config.toml
n_layer = 10
d_model = 256
n_head = 6
n_kv_head = 6
head_dim = 64
d_mlp = 704
vocab_size = 2048
activation = "swiglu"
norm = "rmsnorm"
norm_place = "pre"
norm_eps = 1e-05
positions = "rope"
rope_base = 48800.0
rope_fraction = 1.0
qk_norm = true
attn_scale = 0.125
bias = "none"
tie_embeddings = false
parallel_block = false
extras = ["capped logits"]
init = "trunc"
init_std_qkv = 0.0313
init_std_o = 0.00572
init_std_up = 0.0313
init_std_down = 0.00422
optimizer = "soap_variant"
lr = 0.00509
beta1 = 0.95
beta2 = 0.99
weight_decay = 0.0
lr_head = 0.0104
grad_clip = 2.0
warmup_steps = 129
schedule = "cos"
final_lr_fraction = 0.1
batch_tokens = 65536
seq_len = 256
doc_mask = true
train_tokens = 434500000
steps = 6630
dataset = "wikipedia_en"
Each number is 200 + 20 x the weight over its row's rms, rounded and kept within 0 to 999. Layers, rows and columns count from 0. The size before them is the row's rms in percent of the matrix's.

# layer 3 MLP up, 704x256, rms 0.24, rows 671-703, columns 64-127
096,175,171,193,219,188,207,199,200,213,188,192,190,174,227,181,151,189,217,194,211,191,188,173,185,226,206,185,218,198,199,195,205,186,192,189,224,233,223,229,204,220,215,212,201,207,189,206,183,195,227,211,224,188,198,226,184,216,205,201,203,177,180,211,184
105,216,201,198,214,191,219,211,170,215,190,211,190,210,190,213,225,193,220,193,201,162,218,195,172,215,201,190,242,215,223,189,190,213,193,237,220,161,178,207,215,195,203,185,227,188,164,223,191,176,209,164,194,226,191,205,214,216,220,211,189,210,203,159,202
094,204,204,249,205,180,216,217,208,189,165,177,229,201,214,218,215,215,205,209,177,210,213,198,211,190,166,168,182,174,188,171,221,224,198,213,188,177,202,222,190,196,196,186,189,215,236,186,174,174,221,165,155,182,207,193,226,217,222,177,205,222,213,197,185
099,206,178,223,214,253,242,198,176,220,209,200,218,170,198,192,237,211,175,167,207,202,224,203,205,223,230,205,214,197,212,183,228,192,221,215,176,178,192,210,193,187,197,222,232,180,178,221,225,192,223,161,203,187,202,207,210,186,165,195,158,236,188,163,192
096,194,219,191,186,173,192,166,195,213,210,189,203,211,185,236,199,225,229,186,219,223,227,221,192,214,169,194,191,185,203,227,230,216,198,181,209,230,197,159,204,212,203,222,202,199,195,205,219,247,225,213,206,180,191,220,216,222,209,197,159,212,187,194,175
106,207,205,196,221,194,207,219,174,231,209,197,202,205,171,191,204,233,236,172,203,188,193,191,174,221,184,195,205,215,192,175,217,153,184,198,169,196,176,181,179,201,224,201,240,199,193,194,186,203,213,220,212,195,189,206,213,199,208,238,199,187,212,229,191
100,204,187,199,211,207,239,211,169,208,228,194,184,185,203,201,179,189,149,205,198,170,227,191,212,227,177,186,219,194,198,190,237,180,220,200,210,231,204,194,191,196,182,227,184,235,241,183,197,234,246,171,196,209,194,177,184,172,148,203,201,188,222,187,210
096,177,180,219,208,210,223,211,209,176,194,183,189,237,230,221,189,218,216,216,208,174,183,193,200,212,190,199,187,187,191,189,200,220,234,195,234,198,208,183,180,212,207,238,213,194,225,202,203,196,200,190,200,216,215,180,176,207,217,169,193,212,187,178,226
099,202,210,193,195,188,195,213,206,205,176,170,217,210,189,213,223,215,145,209,218,204,199,225,188,214,168,201,192,179,221,211,214,204,183,191,163,189,185,208,192,157,217,229,191,219,182,230,199,217,191,249,155,216,180,179,153,177,181,201,183,201,194,178,182
097,228,209,190,228,202,219,197,175,205,236,183,186,179,211,190,209,209,221,205,231,189,198,190,195,219,208,188,175,219,229,218,170,178,196,228,221,195,181,258,204,177,199,200,187,191,173,179,179,197,187,205,177,196,249,224,216,223,166,212,217,210,196,188,215
102,223,229,177,193,229,185,174,183,175,225,225,183,209,209,201,181,184,156,203,164,212,239,195,173,196,215,236,214,194,213,193,198,208,202,196,177,233,172,230,192,185,173,209,246,189,218,206,168,195,212,195,202,214,196,238,182,212,204,214,177,179,219,195,213
120,172,192,195,229,200,193,199,189,205,172,228,219,191,177,212,190,175,219,165,178,221,175,189,212,208,197,168,190,200,236,183,193,233,224,213,204,195,180,240,247,191,193,213,207,203,183,214,191,184,192,170,197,162,239,180,189,211,207,186,219,214,227,204,207
097,197,214,196,211,218,245,178,182,209,227,207,189,196,209,195,155,183,208,219,219,222,180,180,188,175,183,173,188,204,204,208,204,217,238,217,203,171,219,184,209,244,214,190,206,212,195,177,185,169,206,206,243,182,202,174,179,196,194,174,152,176,189,184,208
099,170,161,201,204,207,171,197,153,199,209,203,201,213,220,179,218,192,216,209,189,175,209,178,207,210,212,221,219,234,177,164,203,186,201,217,206,214,226,189,210,184,195,226,219,179,189,193,181,208,196,210,180,205,221,213,205,208,216,192,191,198,184,191,182
103,234,236,159,208,189,209,204,215,215,209,235,185,180,191,206,183,198,198,193,220,180,189,217,186,207,201,203,202,189,188,206,205,220,185,217,235,212,219,190,200,196,175,253,171,221,200,196,202,235,211,188,197,193,205,185,236,231,190,190,198,174,166,229,186
106,188,199,198,198,205,142,203,213,172,186,166,175,206,193,185,194,193,219,208,183,211,190,179,198,221,173,180,177,177,213,194,207,193,195,177,184,208,238,210,196,193,232,211,219,202,222,190,213,179,169,191,230,204,191,228,176,230,204,199,197,198,197,200,192
100,197,196,196,227,183,192,191,239,171,223,162,210,234,218,206,181,157,223,159,217,192,217,197,196,172,213,170,190,228,225,192,207,169,198,196,172,176,186,204,194,222,217,208,194,176,216,175,215,205,216,201,168,205,201,186,202,180,227,234,170,193,211,224,180
092,142,215,221,204,247,214,189,199,202,186,174,212,194,174,205,202,149,185,196,244,212,223,155,199,209,211,223,172,209,207,213,215,209,177,164,182,201,209,170,211,209,216,223,200,198,161,188,195,193,218,170,224,211,197,215,173,182,212,205,179,163,181,197,186
094,193,178,210,157,180,195,222,186,201,228,197,213,192,180,182,200,227,184,185,238,213,202,221,192,176,194,207,222,222,191,202,168,191,206,196,185,191,170,195,158,174,251,219,225,205,206,190,186,192,144,198,189,205,202,199,191,169,203,189,187,224,249,145,218
094,201,192,185,210,183,199,180,196,195,186,237,193,170,188,197,224,223,239,198,195,192,219,177,234,212,220,223,194,218,224,223,207,200,197,202,216,185,182,200,201,195,227,213,210,164,204,199,209,244,211,214,194,220,211,223,213,210,223,195,243,229,181,207,192
099,215,215,201,200,225,226,214,179,182,239,161,164,248,204,219,184,191,207,216,209,196,242,173,194,214,186,190,226,205,198,221,218,189,213,213,237,177,243,215,191,160,220,207,217,235,233,202,213,199,231,187,218,180,235,195,209,190,182,180,162,190,213,178,203
098,170,168,217,237,166,222,186,227,202,212,203,214,187,186,206,226,202,184,229,231,197,193,190,191,191,205,213,198,186,231,186,218,190,228,218,207,217,193,217,218,207,177,221,215,187,201,191,193,184,205,196,236,199,185,218,210,210,169,211,170,210,204,173,194
091,187,214,227,207,202,212,204,208,163,204,212,200,210,196,196,164,203,172,218,200,199,175,206,209,173,212,183,194,209,198,211,227,199,152,191,185,214,202,219,208,199,204,218,178,202,171,172,178,177,189,181,218,193,178,214,184,184,194,210,240,200,207,190,201
112,167,216,222,224,191,194,220,232,194,230,228,193,197,201,210,223,232,218,220,221,188,160,223,198,198,191,213,186,181,199,186,217,236,194,246,190,158,178,189,204,162,192,189,203,184,206,204,216,201,185,199,190,239,214,194,219,196,214,174,198,190,158,209,203
106,183,204,247,213,198,208,221,179,140,163,199,192,205,179,195,204,198,204,204,169,192,218,216,220,217,190,213,195,231,184,188,218,217,193,213,164,183,201,214,203,169,232,201,194,177,222,222,201,165,245,210,198,196,222,197,181,189,195,209,208,205,209,184,193
091,195,171,204,159,204,180,194,216,199,221,192,211,186,225,202,213,207,179,222,172,195,194,206,219,197,235,193,203,205,224,234,223,200,188,186,211,244,167,194,215,157,175,219,194,160,192,214,187,208,211,213,174,194,191,187,205,187,184,197,246,205,167,186,166
100,180,224,188,199,180,208,201,182,194,239,196,224,173,197,229,207,225,198,211,213,188,185,183,185,205,204,200,212,204,193,204,197,218,195,202,210,197,205,193,202,175,244,220,198,208,209,160,214,211,240,220,191,171,229,195,219,183,226,194,183,172,240,189,160
098,207,206,195,178,194,184,185,212,172,169,209,198,215,168,205,213,203,232,216,192,211,170,207,212,207,217,177,181,179,190,200,186,193,225,208,197,216,191,189,186,210,223,191,180,189,164,181,218,211,204,152,189,195,214,188,225,203,221,196,174,233,211,168,180
094,243,155,185,140,217,205,215,185,190,200,170,223,202,180,181,172,212,197,226,220,189,199,207,173,209,203,225,191,202,178,156,180,222,182,184,224,181,204,211,145,220,214,207,161,222,204,188,207,206,178,212,194,202,174,202,195,191,216,230,211,176,224,166,177
092,208,200,194,189,182,212,215,181,206,231,187,170,160,184,203,233,187,191,174,175,222,217,151,176,174,177,197,214,201,194,180,155,186,216,203,174,169,193,178,194,188,220,227,201,185,213,206,199,205,197,210,198,180,212,194,209,179,201,238,197,196,214,174,186
094,219,188,180,239,192,216,157,189,223,208,218,222,220,162,222,191,170,170,194,170,214,184,210,187,141,193,183,187,176,190,191,183,223,216,200,202,181,180,197,217,194,181,206,203,220,180,217,157,216,171,187,178,229,190,189,248,224,180,187,222,239,204,206,227
093,217,197,207,152,164,227,181,206,235,204,187,201,202,200,183,200,219,229,208,181,204,188,186,188,200,183,198,227,177,173,194,210,221,158,203,190,188,215,172,204,185,177,189,192,210,224,197,200,157,214,217,181,191,205,182,171,168,218,218,211,203,182,177,155
103,198,216,204,199,186,190,171,200,225,202,205,196,203,179,216,216,208,192,198,177,184,220,205,214,208,219,173,205,193,227,207,184,239,210,213,219,210,217,190,205,215,202,202,201,169,207,214,216,215,177,156,217,185,190,206,177,204,174,242,154,232,217,152,197
# layer 3 MLP down (transposed), 704x256, rms 0.222, rows 671-703, columns 64-127
097,153,178,223,159,199,173,232,212,230,216,193,220,205,215,219,186,210,202,186,197,186,156,158,220,219,199,194,206,170,194,211,214,198,187,231,189,218,214,218,209,206,215,203,199,224,221,191,191,196,199,186,184,223,167,192,182,196,227,211,225,194,170,185,192
097,213,232,197,197,197,196,208,214,182,182,222,212,222,169,208,179,209,195,180,201,229,193,179,178,208,207,201,216,190,203,245,200,191,161,160,222,215,182,176,214,228,183,197,181,212,213,220,213,184,190,214,200,216,217,240,236,205,206,198,177,208,183,186,210
098,183,200,232,203,213,203,217,223,221,223,196,181,206,208,190,197,175,194,175,230,202,192,195,223,199,210,208,191,184,202,220,199,213,193,196,178,207,156,212,208,256,239,234,208,169,219,212,197,192,149,179,198,207,184,204,191,188,204,163,188,211,182,148,225
098,215,226,194,202,199,239,196,191,206,192,247,190,165,207,205,220,194,209,194,183,218,222,190,164,214,200,178,207,199,187,225,218,232,215,194,220,211,182,226,234,212,224,218,235,208,222,184,223,221,237,185,206,234,224,180,221,184,204,221,230,229,180,202,206
097,216,200,185,208,204,203,160,154,204,226,216,194,238,197,227,173,148,235,168,221,179,192,194,190,198,186,167,220,214,207,225,181,200,226,180,196,214,206,181,200,168,183,232,200,202,232,196,218,237,186,207,192,198,196,189,179,224,215,207,210,200,208,205,169
099,190,224,211,190,186,170,178,217,206,215,216,200,186,197,194,166,225,204,187,191,198,203,188,195,195,235,188,215,192,242,198,201,208,201,170,182,205,212,176,196,203,187,202,181,185,225,192,203,160,228,182,233,201,190,211,216,169,210,196,205,199,195,220,232
104,183,191,235,215,242,178,230,204,172,208,215,186,183,197,229,211,190,214,231,178,216,247,189,218,205,182,190,179,148,191,195,181,193,182,213,236,216,194,238,218,164,213,202,209,191,170,163,193,174,207,209,160,215,174,218,189,196,186,206,214,163,203,167,221
097,196,193,181,183,184,204,175,218,205,197,197,217,209,209,182,169,232,211,188,200,206,218,214,242,196,208,164,203,193,206,177,221,160,207,187,172,222,182,206,221,252,233,202,194,185,263,175,207,184,221,206,186,248,196,196,182,196,223,238,209,176,197,221,215
093,210,185,205,188,200,171,157,189,197,219,204,204,179,192,197,207,211,197,183,214,211,195,184,170,176,177,227,212,188,199,204,177,224,193,201,202,240,197,190,191,187,171,190,204,185,191,196,206,237,212,205,200,187,202,165,212,227,188,188,249,193,200,179,181
098,174,187,194,179,191,205,190,187,228,183,213,193,197,191,208,168,195,181,205,177,186,183,216,164,204,237,181,206,199,220,206,200,197,252,219,192,183,189,171,208,205,207,213,188,179,196,176,217,165,202,202,225,207,181,217,226,205,224,213,215,221,185,192,207
103,188,179,198,189,170,191,175,186,200,179,211,185,186,214,178,197,178,157,175,193,170,167,178,208,170,215,233,231,236,199,183,224,218,252,227,205,202,188,197,214,192,193,207,200,188,206,183,183,168,176,200,162,199,184,215,178,200,202,201,195,178,213,209,200
110,200,192,220,195,210,212,197,160,199,192,180,194,186,228,224,221,209,201,182,179,207,265,193,189,221,217,188,225,203,195,186,180,193,191,202,231,224,184,188,235,187,215,183,241,202,192,255,201,172,193,200,222,172,203,218,192,202,192,207,174,202,192,190,221
093,191,191,203,165,160,203,183,182,217,182,218,188,217,202,192,200,175,179,206,205,232,210,213,161,192,184,201,208,210,215,256,173,212,232,197,230,180,176,202,187,176,202,197,199,207,185,192,203,202,198,188,203,229,170,184,208,199,203,191,168,171,194,217,199
097,199,205,217,175,186,195,221,224,206,164,225,175,221,213,220,179,215,222,218,202,219,191,186,206,197,200,190,232,198,212,184,193,196,233,211,213,168,198,191,191,183,186,181,221,228,182,187,265,206,194,154,218,187,253,199,178,197,178,170,210,234,240,187,207
101,215,187,208,211,188,196,209,194,201,222,187,162,196,204,143,147,180,169,200,216,204,186,208,194,170,221,202,238,181,193,194,238,186,194,153,212,260,226,203,216,214,204,216,200,208,177,189,202,209,218,199,197,196,194,199,219,194,216,188,181,215,177,237,225
101,206,216,209,231,214,196,219,191,188,210,153,216,198,178,204,212,152,210,168,217,172,200,216,203,213,184,202,189,223,169,200,173,204,218,205,164,207,198,223,194,199,215,182,198,207,200,215,198,137,189,194,174,220,196,176,205,206,190,196,174,200,221,207,174
097,179,165,222,146,216,218,237,185,214,176,173,219,194,184,222,211,181,217,234,199,216,222,206,207,236,181,208,190,199,230,177,182,202,199,182,195,204,219,196,198,183,205,208,223,192,163,184,188,226,221,198,193,168,217,181,197,215,212,200,207,154,208,228,213
096,226,198,193,167,219,198,169,189,168,217,187,193,181,192,206,188,204,183,169,228,225,196,239,213,223,205,173,195,201,182,206,206,234,214,213,185,238,191,193,180,203,183,211,199,198,173,215,180,187,195,186,231,197,199,189,177,194,206,164,244,208,185,209,233
102,175,239,208,160,206,187,189,166,212,198,182,194,179,206,201,192,175,193,206,190,194,169,201,204,213,220,175,185,213,175,187,196,220,218,197,181,192,189,184,204,214,183,180,206,188,185,212,158,167,202,240,206,185,204,198,203,172,215,223,184,223,160,197,199
097,189,229,197,209,188,201,222,228,194,202,190,216,206,227,206,214,219,197,235,194,164,198,199,206,177,169,195,200,217,227,179,210,176,209,209,202,182,227,179,216,191,157,215,192,204,224,211,185,212,180,219,199,193,238,194,207,223,249,169,187,189,225,188,231
098,197,171,183,207,178,196,194,167,187,188,202,202,200,205,200,183,204,185,200,189,225,241,201,213,245,204,182,202,173,238,205,181,177,196,163,177,225,219,172,195,150,182,181,176,215,224,211,214,211,200,194,229,206,224,191,191,205,195,178,207,219,180,205,193
111,227,198,176,223,183,195,213,197,175,175,201,160,189,205,169,211,186,233,212,234,201,205,157,202,195,245,215,212,192,230,226,206,204,167,227,198,188,229,185,208,124,215,229,196,230,204,204,178,233,235,204,195,221,210,214,219,221,196,249,182,214,214,204,209
102,201,212,176,185,212,199,191,222,170,184,217,205,232,224,180,236,220,230,196,187,211,218,196,196,206,216,186,199,233,196,197,194,210,217,197,222,201,207,245,219,191,203,162,221,204,227,187,202,169,213,213,228,186,179,177,199,184,211,210,215,202,181,195,205
106,193,233,182,174,205,183,198,163,216,214,201,205,216,211,185,177,196,248,210,206,209,219,163,229,161,196,194,188,200,198,234,206,232,240,212,156,171,206,234,198,215,190,191,186,205,224,176,212,193,215,214,235,195,177,195,222,161,183,236,228,193,195,168,228
101,183,208,199,215,181,211,215,203,158,184,211,181,192,197,186,208,220,243,179,189,218,201,203,179,188,188,184,186,216,192,201,195,209,212,183,188,188,186,217,199,192,205,176,175,203,211,159,180,221,192,210,201,222,229,158,199,165,212,228,170,137,213,217,172
097,181,181,198,231,230,155,179,182,197,193,212,213,190,184,156,191,197,171,191,210,201,214,208,219,192,217,171,211,191,176,188,230,198,182,196,185,184,215,212,216,196,229,172,216,198,233,180,179,188,192,236,214,183,229,177,215,164,189,211,188,211,190,229,210
096,196,206,225,173,180,194,190,195,223,214,189,228,184,201,208,190,179,194,222,202,203,237,222,211,208,192,227,232,181,175,213,212,195,189,207,196,234,220,204,192,214,172,209,216,185,186,178,186,242,169,205,184,179,233,180,237,213,177,229,199,217,177,209,193
103,184,192,164,182,177,268,182,191,191,223,163,208,215,178,188,181,203,178,235,190,190,216,208,207,198,207,196,199,242,190,183,175,214,195,203,199,184,216,200,224,162,175,208,185,194,229,196,177,192,191,196,217,224,224,196,162,212,187,215,171,210,213,178,200
095,243,220,214,183,188,187,163,166,181,194,159,243,170,207,208,173,193,231,198,200,202,215,217,206,213,215,204,171,207,213,227,196,196,154,206,167,172,181,200,188,196,181,188,184,174,195,193,188,210,154,228,178,176,222,187,192,195,203,180,183,221,209,231,222
094,186,240,176,230,175,196,175,211,181,203,204,193,207,184,218,159,221,193,157,169,209,207,203,214,188,201,151,211,221,225,197,231,252,191,196,192,194,212,192,198,204,193,197,238,177,187,190,189,183,200,209,169,191,180,193,208,198,199,213,207,198,193,208,197
094,206,170,209,212,178,201,202,194,187,190,191,215,246,205,223,180,226,171,208,210,219,222,203,197,225,187,183,199,207,233,205,197,202,218,200,234,161,200,193,185,187,176,160,189,178,187,172,212,214,190,241,201,195,230,179,210,163,202,212,192,183,195,204,240
098,230,212,230,243,223,193,211,226,169,191,198,212,178,231,201,175,176,223,180,204,215,211,175,180,207,209,215,217,206,191,161,207,231,186,188,185,197,153,203,197,184,253,225,223,203,189,227,229,195,199,178,206,194,215,221,216,188,213,188,205,177,209,154,204
099,206,247,202,203,187,199,164,204,221,188,181,188,227,212,206,241,203,206,185,214,219,207,179,220,199,187,205,224,200,171,231,249,208,160,153,180,223,207,221,192,199,226,214,213,219,183,218,201,206,210,199,216,205,173,225,201,195,204,182,175,179,236,173,182
# layer 3 MLP gate, 704x256, rms 0.233, rows 672-703, columns 64-127
098,183,188,205,198,212,212,204,188,198,202,204,156,189,193,209,188,187,218,239,190,179,203,231,187,215,172,195,200,184,236,149,212,234,222,211,217,201,208,185,227,219,223,172,216,179,181,180,201,194,225,194,219,174,195,185,212,209,183,212,215,215,204,171,217
099,181,201,201,194,185,231,213,225,225,238,209,234,199,202,189,189,219,211,186,216,198,220,183,207,218,232,196,188,199,200,209,212,184,216,154,201,215,202,222,194,178,233,176,217,210,188,240,196,210,200,191,217,183,199,208,210,197,189,201,163,199,175,206,197
099,195,186,195,204,194,166,182,187,207,194,182,226,251,166,202,222,209,165,186,215,209,234,174,216,214,231,221,232,195,226,219,165,172,185,191,180,200,200,221,192,184,194,226,224,167,187,157,194,184,193,205,177,228,212,215,184,214,237,179,189,194,221,203,197
098,170,206,217,194,224,245,210,218,194,221,232,187,194,230,207,173,183,180,208,201,183,230,197,180,210,190,193,217,224,219,197,187,191,206,221,207,192,177,212,208,200,193,186,187,209,147,181,200,162,181,207,167,203,192,168,195,208,179,207,210,196,212,199,159
106,183,187,225,186,210,219,188,242,211,204,192,195,194,174,192,212,193,208,183,191,191,192,225,167,173,240,169,175,199,173,193,194,189,198,186,168,192,153,185,197,220,208,191,211,180,218,194,183,208,185,184,219,200,193,175,170,212,188,205,198,236,212,206,213
097,195,204,181,209,187,217,176,209,225,194,170,179,161,209,209,214,180,228,217,174,230,167,238,225,183,181,217,219,206,217,192,213,213,205,211,207,225,199,196,180,181,186,195,198,200,154,161,202,178,174,204,225,210,196,212,194,205,211,188,223,215,218,196,182
094,196,194,211,185,191,178,204,202,204,216,177,212,207,202,179,216,189,233,153,169,188,219,227,190,191,171,220,217,200,198,192,167,199,194,198,178,195,204,204,166,180,188,202,175,207,186,217,226,235,209,209,173,189,199,206,200,200,195,212,195,169,203,187,195
092,185,219,190,177,157,200,176,206,199,228,226,233,201,214,208,163,194,209,207,189,204,190,196,175,201,174,183,192,192,155,189,193,178,180,199,176,217,189,189,192,184,187,206,205,214,181,204,205,204,222,195,160,199,208,209,217,169,199,200,192,196,190,171,196
096,192,190,214,197,200,198,233,199,205,160,220,194,237,214,197,201,208,185,185,192,236,199,201,190,191,223,238,181,218,209,179,171,167,190,221,206,164,185,191,202,238,173,176,177,194,182,191,205,198,174,184,200,210,145,208,173,188,190,133,190,189,217,232,175
105,170,226,238,226,218,221,205,200,233,169,169,215,196,222,221,177,216,181,202,208,189,164,197,186,192,169,198,210,203,210,133,179,195,231,208,233,206,203,205,209,174,193,229,221,188,233,206,179,215,216,192,168,199,210,180,185,215,228,193,202,222,208,194,225
120,149,198,208,170,237,222,217,200,202,177,202,205,184,175,203,194,224,228,198,142,230,218,211,224,216,174,174,204,186,210,215,180,192,221,199,191,182,220,218,197,171,186,229,165,204,165,208,207,226,204,219,207,204,216,204,199,192,205,183,215,191,205,118,195
099,194,193,143,202,193,209,193,221,213,175,182,195,201,203,205,189,194,185,217,242,240,176,202,157,209,218,211,172,183,180,220,232,181,219,202,196,176,187,185,184,183,214,202,187,206,230,218,173,223,173,221,172,226,194,216,257,195,164,185,214,182,201,225,221
099,188,249,190,191,212,225,204,184,168,167,212,208,177,200,185,201,194,176,202,182,165,202,202,241,202,160,189,188,205,207,223,216,191,215,228,191,229,163,185,164,249,166,245,190,197,184,185,196,211,219,205,197,182,192,156,183,234,189,204,237,225,204,207,226
103,175,237,211,192,224,209,217,176,169,225,194,217,231,185,213,226,240,164,176,184,173,243,227,212,184,203,175,191,215,195,210,215,175,178,183,224,189,166,176,179,214,224,210,183,201,232,194,220,213,199,185,206,180,206,187,183,229,205,223,201,195,222,207,210
106,213,201,200,193,255,241,211,168,161,202,194,178,251,193,163,211,182,210,215,167,178,186,213,177,204,204,230,185,190,192,197,191,199,188,205,199,215,212,156,236,186,185,195,184,187,186,186,185,233,204,207,185,175,199,204,192,199,195,188,195,164,203,199,192
089,228,222,214,209,206,192,180,204,215,175,180,206,217,217,175,219,200,225,194,220,220,195,209,218,199,156,244,188,196,188,239,205,192,176,200,255,230,214,198,206,221,192,182,198,157,205,215,228,179,189,164,190,237,242,195,199,207,199,201,243,169,193,200,225
095,203,184,211,212,242,188,202,178,218,206,213,187,217,214,191,196,211,168,197,164,212,185,206,183,185,203,221,182,189,214,218,174,214,223,191,169,204,178,190,211,211,182,177,198,197,231,189,180,202,216,191,221,192,181,236,201,185,183,197,220,159,134,205,186
096,179,188,164,223,192,186,215,172,181,188,186,205,230,249,219,216,212,205,223,180,194,203,185,175,191,196,195,207,203,198,217,165,181,179,222,189,212,221,165,192,228,199,173,244,199,218,206,229,205,183,173,207,204,194,227,231,191,171,228,223,192,203,180,178
104,216,213,223,184,220,218,194,205,190,228,177,210,191,226,231,207,221,206,240,241,206,199,202,207,192,186,242,187,193,170,171,219,187,214,189,171,131,210,153,195,195,157,202,179,213,204,210,216,203,157,222,177,192,199,176,208,215,214,184,198,158,198,188,226
103,197,212,223,195,165,213,243,183,184,222,211,219,236,179,175,179,205,223,199,185,187,180,177,218,222,187,218,203,181,161,227,200,220,162,197,196,172,200,188,186,173,173,180,186,205,190,219,229,171,254,206,208,155,193,211,226,180,191,205,203,191,156,193,209
103,179,205,176,189,183,198,186,180,207,214,184,223,204,218,163,226,198,217,167,201,210,218,185,198,210,172,224,188,237,174,177,188,198,232,189,166,214,202,197,196,164,243,184,212,179,185,208,205,211,196,175,220,205,219,192,198,199,225,191,189,196,195,202,210
092,173,234,234,220,209,193,232,202,186,172,202,163,211,202,198,176,205,213,183,205,189,234,189,212,221,169,189,145,183,205,212,158,176,212,225,217,180,212,188,198,178,207,186,202,177,194,224,222,240,235,213,181,171,184,204,215,231,251,206,177,195,212,226,160
106,199,191,186,190,213,195,198,212,213,187,190,202,231,181,179,209,230,169,228,189,173,181,184,211,197,176,220,230,215,249,180,227,182,191,193,203,207,204,224,191,194,204,201,196,201,190,205,199,196,222,172,182,212,202,216,165,209,230,184,157,176,237,182,205
096,197,199,240,206,211,223,216,191,217,194,173,191,201,195,177,195,193,197,185,183,203,203,210,226,183,168,219,210,239,176,208,204,168,190,197,183,168,227,185,170,189,154,228,191,210,209,227,208,188,264,199,219,182,217,222,187,224,188,229,194,201,208,161,205
091,192,209,202,201,189,240,199,179,192,220,205,175,203,222,231,242,182,228,179,183,191,212,205,206,187,185,205,284,214,221,208,210,188,233,190,194,194,189,218,238,200,220,213,188,225,226,235,201,165,164,215,173,210,199,216,203,230,218,192,193,226,197,182,215
099,168,211,175,200,169,226,177,246,186,221,187,192,169,196,136,201,193,200,214,208,211,185,212,172,191,205,228,211,183,180,212,181,195,201,187,256,206,212,174,202,154,230,201,177,182,193,182,164,231,187,217,188,192,182,198,198,201,211,257,191,205,205,228,168
102,183,197,210,162,211,225,180,177,197,203,221,187,212,240,179,194,216,222,211,192,195,226,211,240,201,213,232,171,230,199,173,238,217,206,169,174,196,184,198,231,224,200,180,168,212,193,228,177,149,177,217,171,200,225,187,203,177,216,201,155,219,201,185,176
092,150,207,219,231,200,203,151,211,212,180,210,198,186,195,201,191,190,210,201,184,207,254,193,186,224,202,152,229,196,206,206,192,225,204,181,217,167,193,208,211,185,200,196,215,179,177,245,196,212,218,219,209,212,212,215,191,231,215,205,190,197,183,204,230
090,206,185,200,181,211,216,210,208,204,214,200,207,224,179,171,190,193,198,214,199,177,234,214,190,198,244,159,214,219,162,193,203,217,206,210,193,207,206,210,236,199,193,192,222,219,164,174,178,202,166,179,212,221,190,199,220,242,206,187,199,181,207,189,192
099,192,213,190,195,208,213,191,164,171,192,176,213,199,198,176,199,227,157,210,178,196,221,208,193,216,227,219,163,169,220,197,218,164,227,221,175,182,194,178,197,204,202,188,217,206,203,192,190,194,166,196,223,223,223,175,224,199,227,177,213,212,236,190,215
095,175,213,203,211,216,186,202,197,157,209,197,231,228,162,219,199,189,206,195,164,186,204,221,205,180,196,192,192,199,223,258,192,173,191,191,234,144,213,181,199,196,215,172,192,223,237,190,235,229,151,180,216,220,198,211,203,233,215,178,241,223,217,210,219
104,211,210,202,218,184,218,201,215,193,159,220,175,208,219,181,177,218,196,175,198,194,192,219,177,206,217,183,177,172,177,212,235,221,198,189,215,173,180,223,176,177,197,228,206,218,187,208,226,198,205,189,167,214,219,190,224,172,174,187,202,187,204,210,214